From a checkpoint of a small transformer trained on Wikipedia: 16 layers, 10 heads of 32.
Each number is 128 + 24 x the weight over its row's rms, rounded and kept within 0 to 255. Layers, rows and columns count from 0. Numbers have three digits each. The size before them is the row's rms in percent of the matrix's.

# layer 10 MLP down (transposed), 1280x320, rms 0.0646, rows 567-673, columns 0-63
084:111123148111105103107139106144137067110138190111150118144139097109104118137135117149137143153130130132129151120133119152116109102111177131141105145087154141126093138125129092140112144144131146
097:117102106118128139150094156139129095079128104123117111133173165166141143151130140125101126143146151109118117146134128135134103116102155131133111125119152116096130109132170131119096180155120126
096:130142144151097157101105114153153094103109108104127084119117116144158133142136148149105122115145109111116136158121157161086117156140128153103162122124141121115133129125117169176141177135153139
108:181123105147135121143134127126120102115078099134158110134140138143172111116160104086127153130101107141118117125122164136124161151128056135115120173105105161133136103105152095145149118095123134
115:164108129109124137156100191143148118119109164174133134141125143114106143170103100133101100115178156144147099143174120143156123113150104135105098138159180081103115148113126136108109161144093135
100:099097115127109141160117145144101148113129136142155095111105107167116100116109107105095098129132164142143139108148133089160133091166144135140094119148117172123130093182143170194123110177133122
094:139149150117130119118138092146135108145135104135114187120149129136128121099165106103163100124140150168100148139128180122148103128152100114134163135133113161124155105142108116133116171132110140
100:129161170113153137172119164161141095136179121176116139095110103118128108107118146131138137175153119082116113120111152127116095112096138131149112092153098055143140158170126132105127127155144124
102:122152141156135101111136122153154123106096126121142166139133144092126145155132116140101171158105090150111116123118130173121115111143129152082089085145144108149115077196095119116134150138150144
086:137147104145107136152128155157081129136128085100118175139110148124096150138146125169106152170155135121130102175147126106120120140128121118132111144128124155159104134114135067131107141124133115
096:181150089159085149107115150130114094161121153128119139114134106164132135124142100133117115135120129120139135116098138086152154143088129155140109126152114141124148112141137131172149112132144099
113:127127118128086162133144128080156107100113094139134118136116131150168112083093135137125122136144119153155076122145115128124155147157122163130146118154111128124126142127091112122116116152197091
098:118106152145140158124147145117143175160123115155166121143152100110105109136105147127146113121147145101101109105115149078110123063142117162114107120148091112139155148120140120123116153149139178
114:127142127153114103116134143068123097123133127121149140150145082097139135158150126146141140153136085137128136151135138159142135108115081131129156106106160149135141146149134125126150173144086133
103:161127157118147130120150130123127129129153124141108131124136091148138144129112168162117138155161121085106102124147135120133138117145152132087112123147094130159142145130081140107142151122127081
096:113123138098102134116117150104136131129114119140142143127136139164113142132148145122115092153105113119090114100151126164159121123139104138106168110104148124135073142103128139143112143099179121
135:108116102061111138164139122141091118092134104134123088067166154114130155118111127140148150111132125091137122122139170112074158126111146155160163135135163113159160156090171135150144112114085155
090:104152134145127117105102119132153158105124123134134098152118156166113167156176162123107110105107092154111125143109110152149148111178129073130117146128099120134125119116156111137121158135140116
089:161128123106108117114149098108151084171148116106143135111127093129123133121087174121122162131133155133144132151132113098121169121118141140120143081118128123166105146149126090112147168119143110
100:135154124110122164103124124140104119150141116105109143088084097141107141126178105125108118099124140115137147112087151114123110163120124139150132156073138168154140112129117132157133126158174137
105:133134139144101143119137152128093120151135139149146119116151141101081117117101115153113131133148107169072133122142097125112151094147118141097136115123150097097170103060119166138099115125162099
091:111130175140107100069141125115110154111104178131110133158176125128126127112134118118126104134188113133137074110097127183138125083135097090126144121129100158124115151075140134126124148119100175
108:094128124123104141118132152127137124116141125143130142173145117123082181106094188098140134129164137115130140147157146137126148117118132143127138141120114141121123085074128120133117133172190147
110:113155099101138101086120129101142119126157150130121130129149137115131160096112082148116107109130155136123104154105139103096114144108126181162139090117126155100121133099120070129155092144117123
116:152155129109151150144089095179124129100113126189131150124150135106158122170102127109201133074158118126117167136140159087101115094131115090121136091094117106104109134129129129142169165112094149
118:153149119154154108160122160130127196156146102131141120155133122134110207134142135144126104129100131101118158118104145127076088100107122174109148096140108121108196123139096146147127122125116158
085:118091122111143093108110173100123126110112128166099124154120157150138122192058140144138128138132151143110143127101117100138131114102121098140138106110102125145122096093147114140144146146115157
103:135148164094141184149140159116135166140150114113117132177104061157095094116152131194089102156117147152124122135116136072091103127160104111141117120145090157141108116092134145086120108152159162
087:122101111128120116119148140134087172156080097110133169141113126104132153144141123149147135149154135103144147156144142117092163147169158113164106139148136123125124118122123132160125149139102104
088:069146104105150133143139143120163139132111128152123117156102144117154120120128095152123125095096148124107112137097099120106099121131137144116110095142137155144135108145176084138127138157138143
108:139112092094133115131161120151114131118105168141139156151107196132126138100134131105134131137104136136140146100141122132116045110145151110165104100118145111119162112135141157101102129125169133
086:142150092136112116095137142074139113137132146103127118133166110140130127124130127147117143097145111164113113126142141153090115121134115138133148132108116101143155132134135119101095169169135083
113:114170165137120134134081110106135087089127153125114154138150119144116150148124124101136104137155166153123132119106127144096114109135114152134110161127101154117120113146135139128115138156139123
103:118147128169092088166133105115112153183087140143121164136142185172140162139115129155147137085124139161076151121130096133125174122138129131114123135142135148076113088131150074064102146125104147
116:124148113165153141174136122161134110136118126109128090171151083125103145144136131171127128126143114108111150089136108134142132125149141189177093111132176089133168119093140157124115112124118104
090:122124127146109174138078148157158140117110124125133144107124130152165152110125130126173112130136129161083183083121124081101137118112122109138131128107095120132110090129103153130113162131107111
082:132134145139099087144135127124117157099159147139145148098127133137127134132122124137114135100159095145103110162162160150116131085135139094126110135119110104147107154137129115075093162152106164
082:120148131106080123135131132105141117137183123094138127151132103098085102165130150118146122141115139179154101150151156129114095097144143124108157136137154165110120190119106095145137112116134107
099:139141095181119139143106135169104139156127122120153140129122162138130108129139146123085086184124156166107181140139121132122129115139152169147121121144098097104108112125119125167098162138140088
102:136167134107136119159140135107159116101152148110100125117153111118136141133132148158133117127123084096123133138102147167134112172103140176158152164134109129166143133137115124144154139127123137
090:104122150122116120123108123156126145090169134145115098090120146096128145150138092103111105074166157172084108116118081115131149158123129108158149128101135112117088090101123149117113176152146129
108:169127098168160127112105169126137079121098152105126159108133071142149125133150100119116146097168096107136126159104095144177195136140127117155118135129131130101111135089118135136128143105122159
103:174112152139171112105099136122146145118122168123151123133116127141166153173116100123136150130111107121143130118152114120141099083156120162112118118138113089125111136145140120152154179077103150
093:173136127135142136119112146171182127155133148163097139154113149127154111126150125154127098110131163159083151123144115130125112098113110144157117142146116140117120077131151135136170113153101047
110:137140110113147113169143120159152156070162124096108123142128113150087117125158103161100176116081122129150121139129136163140117091114132135089140185101124125088147123130160136098188131125127108
093:126116167108119117111132150149123114085128128150148108142135113146102130125108149120151112120140119111154107143186118114112137153175195102121127107130064150145120087112145094138125125122147100
111:133103149087137111062094128170119128093122103140131118149143154146112163141133083140165155093112149121108145157120139107108135106133124102114139116094117120130178158084121096093125177129152151
096:109116160098154138106147120123138160106089119146107123131170112119133158154077111070173123100140139125158129154134131143109093130146099105103153119103115125119162150127120126130093144134105121
102:134132166113115129154081145164097156166136096106127110106139123140089128083146115123135112115156137137119169104131146139121115116142099130130171119132125157106088128094138138126100177142065126
111:137110145127102107125140143065126150105133098127113136109158126134123119111151143138142106099135165133143133126147130094170106152085115098124113117131148116162118139128141162153117070138150144
086:091159099157149156132109123176140155127101135112134079073120145085108128151146102118114123103171154145096148148087165118146140146145159153137147142131148124132115139166087176132100170156171115
097:138119120118107129116138145099118125101139106097128171126149109133101116118056125083114164136071135116190117146099127129122149141096142126093156152103156121137153131180154116175168134153141134
082:081127137128127105108121144134147153136133094170128147126121115085105154150075088141115125093124131126123121145145117114136093128124163129120139132118141137151100126126112101157089157107116147
111:150193158166112177107121146110163081106168131107091144153153125101126121151140111122139093135105115119139169159103096093104123122146125159121137128141113096124131162146107135118115139133110108
086:096140099136101127101147108100135105081173159069122137171145098156123143122167129103098141092100158123113096117144138117112129121125127125150149118154079149162139131149124132132125197109130136
108:188151091143137137110141108143113205145106131136121158129120153133091151121120113119110112133125166111156141158137102130119127110098113138135122123138118120150137119135140123172135161150112162
121:160117111167098118139117109136097156130131074129176133109151155125134157081115138155134115153140141099134139102167092122148129097106132165108117123117128162146138127072097184154119141139128128
109:119133113126149151133125166127134131164197129092126118144126121105167137118121151155127107133098153097132142123107131130140106076123142128143122102078121101157124157155126191114127137118074153
110:147146123120100171132102131099120084106130136155147116146110143115127144131130099138152095136131098099109135108151135103130084109148096118138163115118102116141136078130097145062091134116111120
108:137159173106140086092109095080104103125107141136149110102083123165153161090152142120091120108109153146139124122159114160151143102174120161182130115139093122067128120128130131139117152170119115
079:122146105161094119131105133065168144175138119099160094131157095109117168155072102144135116112156142126124086135102108135107112095089161106136101150121115111122136150090089128105140129142124122
084:113136115098128109159156074129136135138105124079119147157122148089150129131141156166152186125099102111145097134100172096112099150122152153151126126123139122094128140118119116097156124097101137
109:110109148150120075106162127140098132121116161086139134139145148146146084112157145117137116083158146124137081079162165105102138116133133129147174106133115096166092097097133099095105119131134138
081:113145171145116100131097115124161114122148076126121143140156098087097123145126125135159102126099136169123139144184116115120083121128111124154177135154115144121157148141131142103100177085142146
098:126121098107153119153140103114120137113169181119082116127145114123167091132168108150077132074126105163140091084138153115119122149149143116119094123119123127120093116142130146137142125153154152
098:145140159122097124157158115165146123144197122141131084123122111121111162091165072144138154126146126135101140114134153143136146107124139105119118162103135104074156163098162121137107142127137100
090:158147116113120138155068155146168159094103125136098111101133145161104125096163147128131096098120146117101116089106131123114137129158150115123124153153116128108126136199085132142129165141126125
128:111115120150142118136161118141117147134155154153104135131113115131112155108153115121166080125079110139144174149088130134137126130127110142108150109108103126119170131147168134108142152125102141
109:136122120137139133138108108143104156141105099117133112108152101109105153125117090135154122157135083140135135115114098124129122109108154140116122172137117140181150103130166093140099131121092164
091:122131097156140131135112133126129158121150099123123161100129079152101171087104089157096126127097147149139153090092124091171152084115143121122136105131088113106160136154134143150173182116111098
101:136150112160158144180114103128164145109171118104167093101129115110128138091151089095154144151176098136123115124110150108161176148121113092156136119129086167136091127160112093125133074131133172
101:093130132153164176133139125109123126131128160129100116073098124172131197125145140151095133114158155170112104127104128137140125112144134112127134124120098112119107132151171137118143184163105089
116:092125104074100148113096164084164133117117109156138139104123130130115126114099152106129122113155153124138096129119171109105153113131112168128128117114102112132119107104121107136162114134101147
084:115160153113113112135109114105122107124138122115176104127131128163079147122134163081162132122158092140128152122133099139129079179151134131152144120141123126136111106145116153157146147131149135
105:095164144134166173112089151144152145144167114101135127125132141115130118061143141129124131131141161119129122117098133142079089134092107144180114102159149145125089088093123098129154138132132126
100:142112122146119114089134070163163090118109130105115153137118142100127099156150124182164142119130121145091096141089166127137114135156124097102111161100138122136140149113147097159164115090159138
101:082126120093122155121110102130120123126098118117152152110139146115097151174151151097166092108164180161129127141090180121117141112107111139132152103108171176113125109142159164154153149174114155
098:119119131153129115099083085121135133137089118157126129111162179151142152136134158146140132127141151076118132132133126116139115145175151157114141128123133103125125137168076075147185152140122127
087:162139109110107104105144148104115167146137152089156157127164122131103130107127107216113135118172132150119096102122147118137101136122168111155140132155128145117146124098131141126104118146070135
086:140130148123134155138157149125130124131151121139169123123127145101110100155119099139079117127146172158115159090136164125157137114138098125131125148134099097125114119120134179121118151149115098
092:111134142166105166153095140190134116133125121095121074122144110180162120138135147112142148144098130135102130131135153157107135131100142132126109165177130153155103100165115151136129118124128076
098:132099075156089151161174180155174174160159054128139132175134118168108149113100163150113111139141093135137157126127085124114150132070155132115115111120139155105124111089136057093171142094123139
102:121173168110153121113130153098199179135110122124168122110118139126134119126131117119129168086138143125124089146110114091171136174116131080137127149137145111128097160118101132156151162101142181
085:136156076104110121097148142112129144122128123105139136152155121104090153118135099167094155157086100103124087120098155070146099131114164102167144143128079135125154129129140136091174136109095081
103:127114158107156094096120105094110150080160110121131164073138152094133103122146129121108142126166095128146106147092166123150149133124145124087126129106119153115120099066135129144166152142166150
110:156115103144146094122125116146153104132131169119123144135102162108084159125099113136135125151123106098128143097146131170185144118091136091133137116115101162133135122143140092115130116148131129
086:116150114112112147139128133129141177138121126112119155115140105154154124099112171086149113127168104149181158128134089114101121165162145106109126103142132111106131133134156079084130118091148133
115:147124142091160147112117119118125135152135127156101111081125173119134130105119105134135085146127118127136156137087145092131127099143103104093190116131123109107135139107126156139142130146111149
109:095133159155071144114140141147158091108085157120151124129147142126075126103132149132107120147131104152133172141113149129093125131106138093145112164108137144109141165138128126155139129156125134
090:133113106147141138090116130093128111095156143077144131123115156162155118116087123142100132114118123159117124146136101141139123124109081105102126122135117120124143144117166155114131164102146122
110:153155137142155102132109106116164101129144099147106122110137137051144140131169095172171135093089125153134131103134172083124123138113126095151124154142153143126108167102122100130110146116105156
086:144153105121089094143070132141118137116101112110071121131158171147141139092121112079144145116158114164128096131099154089147130152079105119151093138106107119147139127101119124117130140157161130
103:121133170168148127150149103101121065108163119135134134132106087101153086120182125159124126154125102141143157145112131087151099123120121183112131162124096130148167148153128131181153161141112120
084:131092120123122128082140126130126137148152018122126145133152114151125135144118122135136130123141114128140123128144120119123118105139121128147131135141107114138101146105137117133127123126115131
103:130137109134111095147128135111095176102141133106138154112146127145118095139145124133154132142118149135187170093109141136121200108153147135129131077121128150128106102094077099134159173120147121
116:164121157120126129120125113119130137097121143144085153118152122143149114164083129115136093099145132130203136140084113039138137138109159124143123147151133120126145179151097125148155133157094109
097:150098136158141146130159163139145101100107100104125133142124129142120123187133101163198183122170154130108135112098115097153131142171133129114132113091148099117093137116164126123140110090113132
109:092140138141135133096128119134124198131128133135154152111137128129123106145101123118093116115178110111118088118139121112108144133129092143136129096121140170128176124125140123165151119128143121
087:159123142104140129154131127090121170110070135117122123101106151106126112120107124128158145174150128108092118106179171116124148126161120143130150141138129155132117112148117103120087143125130152
100:069114147107160153115097126129124117105138146113130086134082124118159142109099163136151132134094146148114142130096153090095105118126150151160113104124131130085148095129122165137119096137092145
080:156095173100110129086118130106178122140112168155121131109148122137109143129123096152170100135100108113134135101144131129121141116149130112134147096136131135166143110077115120136101146116115087
095:152108095134150101124098142097128090133101130102118101156114105126126130128118167087129131109144147092113147135121120120147095126150091115109107113141126128142153117113145103117133166105158130
100:091092125136152125134146133089156085087134158086132153136126098175124139163153116150108110084106125121144152152100113120122180111087152162121106145146147155109122101132128113127148128118152179
086:143137124133109067143134159101163103154152203108126160154118120136131113136126156131158143108112110155142099121154103139140108086130144128122132140121161114116118129073160106093132143124122125
124:137109122134116124125118112113111153127130114115117111103174124160068096130157106127146146123127118144146174147142128156134083112121130152121146130107148123107164120082150134137093128169130148
108:141141145119143101132112103100175112112102148118124119144154139130172125163145138100143117128124103112128099094126123146096146144143112085152124116088153151117125143124116104113156099139139112
093:112137133114152143167120137158135127131191096148138105117083119117141133129120111119130184154130157146131153092172122146120166085101118131106098143123117154117087123140135129123130193127120130
# layer 10 MLP up, 1280x320, rms 0.0703, rows 568-674, columns 0-63
100:117114171157155082114142129148099107161109142096115091158101110130103112137147126133142151096169120121166161177146071113109145146112118119083134179107142124125098181083128169142143125125123121
085:145122127150177111136151128151141124137092146153113087187163111108102149085113159157111122126141098073170129097166129088147161127104136089093120129139106126114156104194136113126125094119143113
111:152135119124134096126179157116108120160113142154126105104121074127131117153100169126125167119115161119108097155126151130123138157130086108081161124154195074128130129107118115132119097154113103
115:111123119097133111121144110125130132166129113171134124130153056135098165089115138159069120157150192128092144107161113144198104102124131116133126172114155108176097123164145111121104083109103158
094:122118158118119102122113133086145128153109138110122111141088115097122128130149133152107158141132117139134116144120133120144141157126121134101131144148137105090069088107124131112069107099153141
086:123136128125107099119153139102129115155115132098110139151106129126124140161159135135083095147098120137131095171110119172123158118092132145104150154094123101117112133119182082143104087120163145
106:075125166099137130106104100110121146148141133141116116154099101126174125106139169111087173090187109106112142129169120141105112157116115103109124114164122115138121093148113151142110103154139147
096:118120134130100081166134154101139082114111154103088158177127142174153124118148138156121142107126114092118149120146146140137131083105137081099104110133086122103148163115149108110149125088097122
093:154126152133157101127156079167154118182127126149100120125133139108158155129123153133132125136131124060144160183111082141139131180128200159153139140174114111147129084156161122102107113153157129
096:121137119114170108117134136121122103103131137169107144108124086148156100148134156132096106110116121095141144175069152130166132149115108103092208106165144074101149120125122116119132142124153176
109:127132140141131130128135081176153148134065197148141081158134138103127079103125124131127137099158108100123147139148141166142139177126100113135125136112102104117137124122108123110116064147102116
102:141123114093117153129106109127125130146142143143168140167068137133136089079126173166112092072118150133117091149146172151072206153157144108116145131097158110130157148129128160133135103126172189
111:122096088125165127102150150111129099177112140155114151134111111106139119097122138128171150130148146089145165099120166152129120152100137104116139118138092098123112158147118087137121112125091135
113:154117122100115087107140180145159128151130131154079093127132089116130149129114175142129114117114119093160121139136128144132153148064135138096147144156147109125087114180115154152110123158102111
103:148128134158147123118149144189131124122130139103080103128104112123135126149156116094157139151148130112174129113154159128098110142090131154125113098137123112128114131140157123146121105123100179
123:149098118131122124117103124124123120134121142108124146152098108097168123128146182120172098077125087105095151168133120129095111154116142122086071131175106088157116112117127117154087105115125105
097:132120140099098130118121138141107138176124121081133156112080128158147144174149119134135102129162195127118150154099165157146080143117178135145163164081140129109122182154130141124128119127116109
090:153137125092147137091104149146090154108106134149084147150138118134141119139134127071159150131123116123104119160111121145092077208103103108097139091144194128165099123165138161144100109136134128
102:137150107133144107084131165113153085089150118143129137111105126108163120142123124128120158126154110097120161170082133124144129100102104092157148134145118093132123109115150117149115132069088134
104:116064169156100116130102148155137157174118116106112152182141109102148155152138165142142105106165138109175127179152130130125110127123123159065146139131104134126138148144130115136114090132146122
094:099133140152125141110151139135132125154170134127153093134087095089108144096133112159099153086105122135133097166137148136137148105154170094092117185122174126152142131163160120114138122047171125
115:119121114082125087122117142144145115157065104152113126094096143127180103166084149138058166121127155114125139141151143144165194119126160103087132141145145112148162128111108146119092127118148123
107:151109154130149111125114137168118162158138161158123094142102063138131092127111142127126133132210133086166106173064133140138106138137117153120102105138145122108152125135150113146143116122112119
108:147104127146122145110102077141135140157138131120126113130149125155137128124120180153149147132190116105150119137157136113134108156145136147146128130115128114162082136115138151142122105140154149
114:160165134114132141122141135126088143157129127109148122105136107120161147119092154170141147097154154069103149150159154143113136127087146168088175143134131070126122109175145107142138131152133125
092:178120158132100135104109149099131120171110109072131138137099155157169132134157133107112124111158139152123160160133150140130108125097129130081105129144104118160118183146141131162182138152150119
107:113112137089104153118142173151163139180130114158144133118141087131141144133149116146183165131153159119150125129086129173149178138103172158093100207096166096132112178128118104140132128152148123
091:102113136130145098125138102148147129099112126127128149131086165173145102095126138066144187153178108101141138145085131133128095195119098140125164142104129105130097136171125078157097121154124152
106:117109169173114104146105166142113135113135143103145113111118100170097175086158151129150098158128128146161111131107119149130094169085115137127118155106119071111089138139119147177097131112103141
109:146118161158112103109150129131105128143120144136086149133120125159108103125119147114120137159095129139114091169150142113131133122118168134082131166143093096120104141145143139154096079131134108
078:139105113174124105084129125140142173081135081134164135149121123168121098151137110091136107139127109122126133108130107149131155155126132098106144153121116153161151125123167128137139073125104132
099:125115153158121101160102128180135185149116132114129080157148123096117127103132158097101111136136097080107118098173094136133115131145141166107129170154092104104146161150150076137107041152121183
092:106121138110096121170154142167150170151109134117103136133144147087131142106111121112113127117158120099120117128153157145142121163110142088121135154104113084097142150153177117132134064125142142
117:115132129105104126121113125092120137140139143122131074139129122129149118115120144105137119114181142068144116147090170139169131195094150064157173156103127123135087152160158160123183114062136152
078:116128153136064106099122147109107133123168126117110138124093163175124145135131161088119104127105133160131117153107112130079151152157098131119114104178113111168131144107128113129097155135129137
080:081144110118129160093118126131085117121117108134130147116082125140130109092107115129102149104072123106154089116145124133133173106130112142124138128112143131128151161141113143134108125120141114
080:121093141115101119123156144114125104117105077139097107138086108103154102135174123106125119130143121112141117129157118156160135163074113155074170134145156097137132151174154113151124145129130185
086:097122188097098054131112113125129125139138119094159115142067128143079156151112147079156110099119135126150100156142131128113115112151110125129144168128102094129118130105110140112096142118130111
109:143118133155147101093142169138152110122125122117080150095120112129154098144101118123098139123158138095139138148113132113128125153151121109119135166143093123164167142114142141120124104114114107
078:153098112161127160117150109116099113147114137146116142144129127137106153154074136171136103127087136095106121148085098156126129103123161139127130143109169148114160174128176112131155125100120147
108:144125143118158121136118136120122125103080125111118117122157122132138087164101154096132174107102164099143107126135105151142133126145159103149141151180149119110090144103154135117150134127110072
111:097107169122116140178151108132131142121085143098110110172179088120163118128146145152121103106095115136107121165124139146092118102098109087104115136155102136136144126161144090145145122151163116
092:109114125145174126130158149097093134142141106124156126121096080127113131138121154112128164088117114124143138111139100109166126153163139135099122181138135108133104179076149126076120119092105170
112:118146149108111131100130120097149105172124144162141144110114122151105151101124147130144141145184161130117131141110143143143143156114140138141143115180118127161095166122111124116092111081171127
090:132101107089181131100147137147050104128114140100103129112089103117130143077110177111091141157163130114142138143125111110134128161132113179079174155162156126102105172170115141149123107147118168
107:129118139071140112103154146135127105153172144138125132144107112079174118143114152118117141128112119092114131132149085128135144117092138148106121122159124060129149147162138113137124127128110099
100:146096167095112127153100110112130153114113149095112163104147118176145144128086169125103143099146118098151119131113129160155164121149122135120128115179088103120090146121126177148143110105150138
099:101093158108155147114136174104159123130141165166158108164138127139084174116095134160161114137146153114146102121166149109106166100142132097150096165127140136158089115164139174140140130123155131
115:124115152125151134122149163123077127128122111106138155127092118143074119136122129155136136109162177135125121154125159190139093123096087118092136159100125147136130165156120090111102114116125135
079:141100117139191142081120126150101138139157142176087113110133097103108125126102115148109141107168123122168158144104107123128106128153110127149130133134158133121076122157130124107100113108139134
102:167128154137125113121121078144104130163154109126070085106131112130155191121134119104095059144118140124103099123180091167113143152085115123154146140142105138139158137176143133179120122116137126
089:132143152158135076153169157135073117117149175114122112152164133112124148084119139096164188145128121106134162123134101158113128129123104145151084132166119138099113129145129126109143129095128137
110:107116137081153097122097133146126105145138134152114108126119132155157132098135169155086134110156170090103140188128110139151125149064143100127113145082146092150135125117105154147074155156142148
106:134128170125121141139167151140112131088124145118128125161105123158082124154136159157153146097126114110178098119175113181178153116126140148091152133113146127122128155132157113152142074136147177
109:094132150108143183182173137129095159092140121119155126112142099109090113151145169133100137120173133139158100095145125181114143118166152137114137157136167130142140142130150125122115121114162116
106:104125127115152096078155138156137132123125122114082127128109087129149089135093142123101145109163098118169120154112129129150139158114130126126157129138119080197140122128103115133125100116069158
106:103108159083129187123116112100084146086123168154140113161097127181136136131130135111091167109096167103125114134124093159142122092119142084142142188094143123157123139127163135147117114091160118
109:165087145110118113130137130105102159127132120118072143083169133171123154166134137151077147129148196150133138150100092101165082117104138116113115137165086087154138126122107096108104115099157148
110:149116146113186135120134193142131139101135135146110140141119117081102120137144123107121165160126132125141131080137129137125179126092136054115129213126129138187096108127135118153121093113165173
078:084142148124109162139110137117137146150123108150171111093103148122136146145109120153106099076138183138139168121121122167106125179137121136119153126100143119122141143128127118101120118116140122
087:140056111087116134150139174112093139151130080115134110135132070134126115168118126084111109116118150118123126133137129123144144132126123151116129156182154131174077132182111149184086126141131102
111:122100147149140116169135138129163135105071125094085144127138136130100138122146095126093084166132117138156130144118108132109168147139100121127093176123131152088158140160149149109126104106122146
078:135111119152141142134125148111091109121112135147147111131089134176113086086110137170137142102145126124113110151143151141120094127102129142105137101137160132115116137148115117127136137109107133
104:156113139141112116091106114128166163126108096146125130102134119165139109088101100121177140135174135120123144198139103175154185117143143143113160133146110124149139143135129111134172057150109091
106:141092147138161147131128122159088148158102144075090141114123098170139188117127141114161136135184127117142114139134087137106112150147110155139141139114147096107125132193131106162082108104183139
087:123091145124162110102180147097140112131131112157114136131114100080099125115136150117137126137134151145125122172121163131158134170139123115085130113138156103127102115138146145136106112137152129
125:078126117134152082142131127119126160069117109177092112126121120145160139124119127118101164123172141112159139141118091103138102102121117151122111135147144118151103128131106125166094126116112136
106:133108123088104137159134142180149131099132168097126109142117136138151095108160130126079097132125102124088157170105157178108169119130175179127139137100165152138133166123183126123121108089139124
088:095094159160133110148142167121118133146092135150144118140151108173082149107129141108125100150117129088175136136109102134143148143097105132114136164088166124155104169109159103104123133110115169
100:138114121106135114108137140142119099144100154130127143169126100150136129111095133147126164103123209087137145100124103134161132100097185099121134148131135095148132155190103115107148149119111115
106:120134158141157093163139132116071137160120145116106134112128080130123133076082132144135087145156119105178141126096123135163156148134173142135116137129109135122106126136131137176121135083121106
115:164103121150134144140121109154136157131147138132116078104133100131148091171126118104108146145136129124135105179102155188132125119111115117155064158105172080131102147112107100177091108123124116
098:122161113132117100131137147132112120139093144137142117172140114121135155136097128195113190099088171128161121137137135166122118096099134161081099095132160115152150140126104072103092120095185133
107:109120115123127143112155144151138118105086153173125116123143133165093131127151138096142120132135140117128148128107156141131119104121106097081153123185118112147124119135158142127118111083155108
103:096086126096110159092107133110107137133116127183113106154162100135138113161114106119093129139139164132132157111093077147144147152129155166124114156161137167138146133154130138102148122120141106
097:143119133127187092097161128119122096110128142199132096145104099128098123114140153141115136168116205140128120150089131161170087155121159164103157152136174105133085090120145123139093111101161102
097:117148110106135112104131153139139145131129130107094132144104074110172168157180122155130131122165102125138100138091124120104130170118094103128192100104095105188117135121136119115127110127145128
081:169113145115145135126161147156115108104067110125066094161140116111105099137155115093146130163145114113145152126133118122118117136104137147121133143173148131148125165164137136135118116134147140
078:136122103135115070126120123085158138135123122145137110140138131093118133102116131084113117109129100112124166170123126117110141121150171088106146152119134105136095105093144120135063142101134100
084:147105130134145100123125161155106105115174189170164153124115109110098116137133144117134135113144169090155092122090118163136118162085165127156151159078135122154119142130184119121138135097146167
109:155133124146161140095123110066089120121046133107113134153129130134134126154109144102154142085159119100109148159089077142122137143130117138144154119151118104117148190137137107125070110139101115
107:153106128106151141116138115126076129128100132121103160144131135133121089141165152139138080127120136123127072175155124143144082130097121145079146122159128122156142146176135099208081124136139139
088:111116141110142123123131127179129165102066108152121104131140145122158166114137110153146129146116152108121118129092130147168147145132179152160084113137141137146159136143153136096109113107137118
100:129151128088152140157125147121119123156081097132104110144154144138152147116123155125135112106137102122081100127135084118118152146154094127075138116190090107110145131172107155149112107160132113
108:165087150098098142130130118109096119122155138133117101153104101136177160115142129125125127084117113108156122123120092182111094145121096107092185137143129090141111115130134157142160118147130131
088:138098088147108115108120119113127180144115128156142098136099122170106126091156121129150124159155169107083115125073124152161161131127136140138116103102133133136169146106135174120129110121132107
112:152114135109105116155116152110128104137122136111174109140109116119134094172143141128097139111146160085115139174140131145149140119100154134069091174128134139153102131141131141095124095101087147
106:136096141125121108106113057111150122102096123171128114129114122115162163113150122146172128095149147136147121150141108164106151128132106152136132112189159129144115101129135129125136111133144164
103:113104167145130111093176135122141148113078115163075129161159119150123148105079114118101154149132164135168137140097102124158114092131132134112123125151163111145127157137106121133129121111115115
111:136131116128118082156134098144101153154169145104088130123124133153124138122162107116056090091107168118131138171149113142135114114121129087139105122088128068133092166110150111144116094140131173
084:103084154121158156116107126141164112152139149155114104138154131132154158116078135123125122133131116092164133115136110114144099110169162143121089137136134098127101113162112156139161141147091148
100:116116165163167130116195161132136127116146121162143110113131099137097158117084113122127140163148133112137143127105162132140146145091127101134101107111125123134137140118118102162123114107112142
082:120162151128133122169104105127141146122109210101122127145103131086112122126124123130145127132136132109168114136142119129155133124149117120113162131131148112137143126145105111107131128118160131
102:090152160147182105131131126161120148156170147134142151096144113186129096092117162113134102122132147095149094172128129116156092139155112059106130114113130080145086129138208149153095113113112148
109:156127159161134088124112121165104122143131147098160105116136106193117138103109141109098112070130107062156088112106127154119148141095162126112139129158146081156095160186141102129140124096134153
102:127150164101099139125125162140120135121141131129100109084150142128156128144116112127118088159124120139078150153114118159124147142091124151128147126173140157132126139121150185128137144140118080
112:082117144130121109101109119117149128105118153130134134105153125111110138072123143121100114152132132124110142144114125151142169154176122106142197167168109165102078127140121176092124104083177125
090:094163181107123146128139092132116099213082108161151127124123149138112122087101175113151135094108133079125127152137141160159168145080109121076141153109114137116166175115164073101131149146156129
098:142125130152123099107130123140139169147117113076118122144101152117160134142134127140147109113147084148135106124125132148106129109141124124121103133140121110132120153111145093135162109110200160
088:087141153076164095127096130148085135072112122137128155119099128094173121101138159159132138116155136109105087146118129153148117135119116120110157143117146102124133158140146141123079093130130130
102:092124155098165121114121106154112109086134144139119109092079137159119109118178152112161155142140115111164109164136107162089133161095159164156139197107151092102091156132145111124082137100125152
101:149091169169122121115099131113159089124145148132135119107124115100108146120148148116106089138177122124098156152137101142115101113120159088119126163118087118116056169135114098143127141097142105
082:141123142082145129152140097167127162131120076151118118122139144087188142150101124081112113125132112131083141126117122128149170161144134095116160153119160130151124122143165148142131094151114139
120:146123128087146132178141138147132124135083105122090135114095109163196104155146122132079109128153135088147124157138109123119132148119151131115106158150093074123139156154114122144132109090165158
110:114113117100110104096115105173126148141109161152113089110130079151115116117116137121083148105133134138135122125106101157119127164108112150135179126083120133114129143139137106159157099136143120
085:130153120145169141145123131136138169117117149136087114126134135139136145070145137149100099144160141079175082145135115112124095129129099161129124149154158085121155121162133086157113107123153114
097:100122125143154110118116148181132102152115133100153175124133133148120128080123126102123145142155132118141136145119111113176144137147128181126134162186095116124124150165140106130150148134149099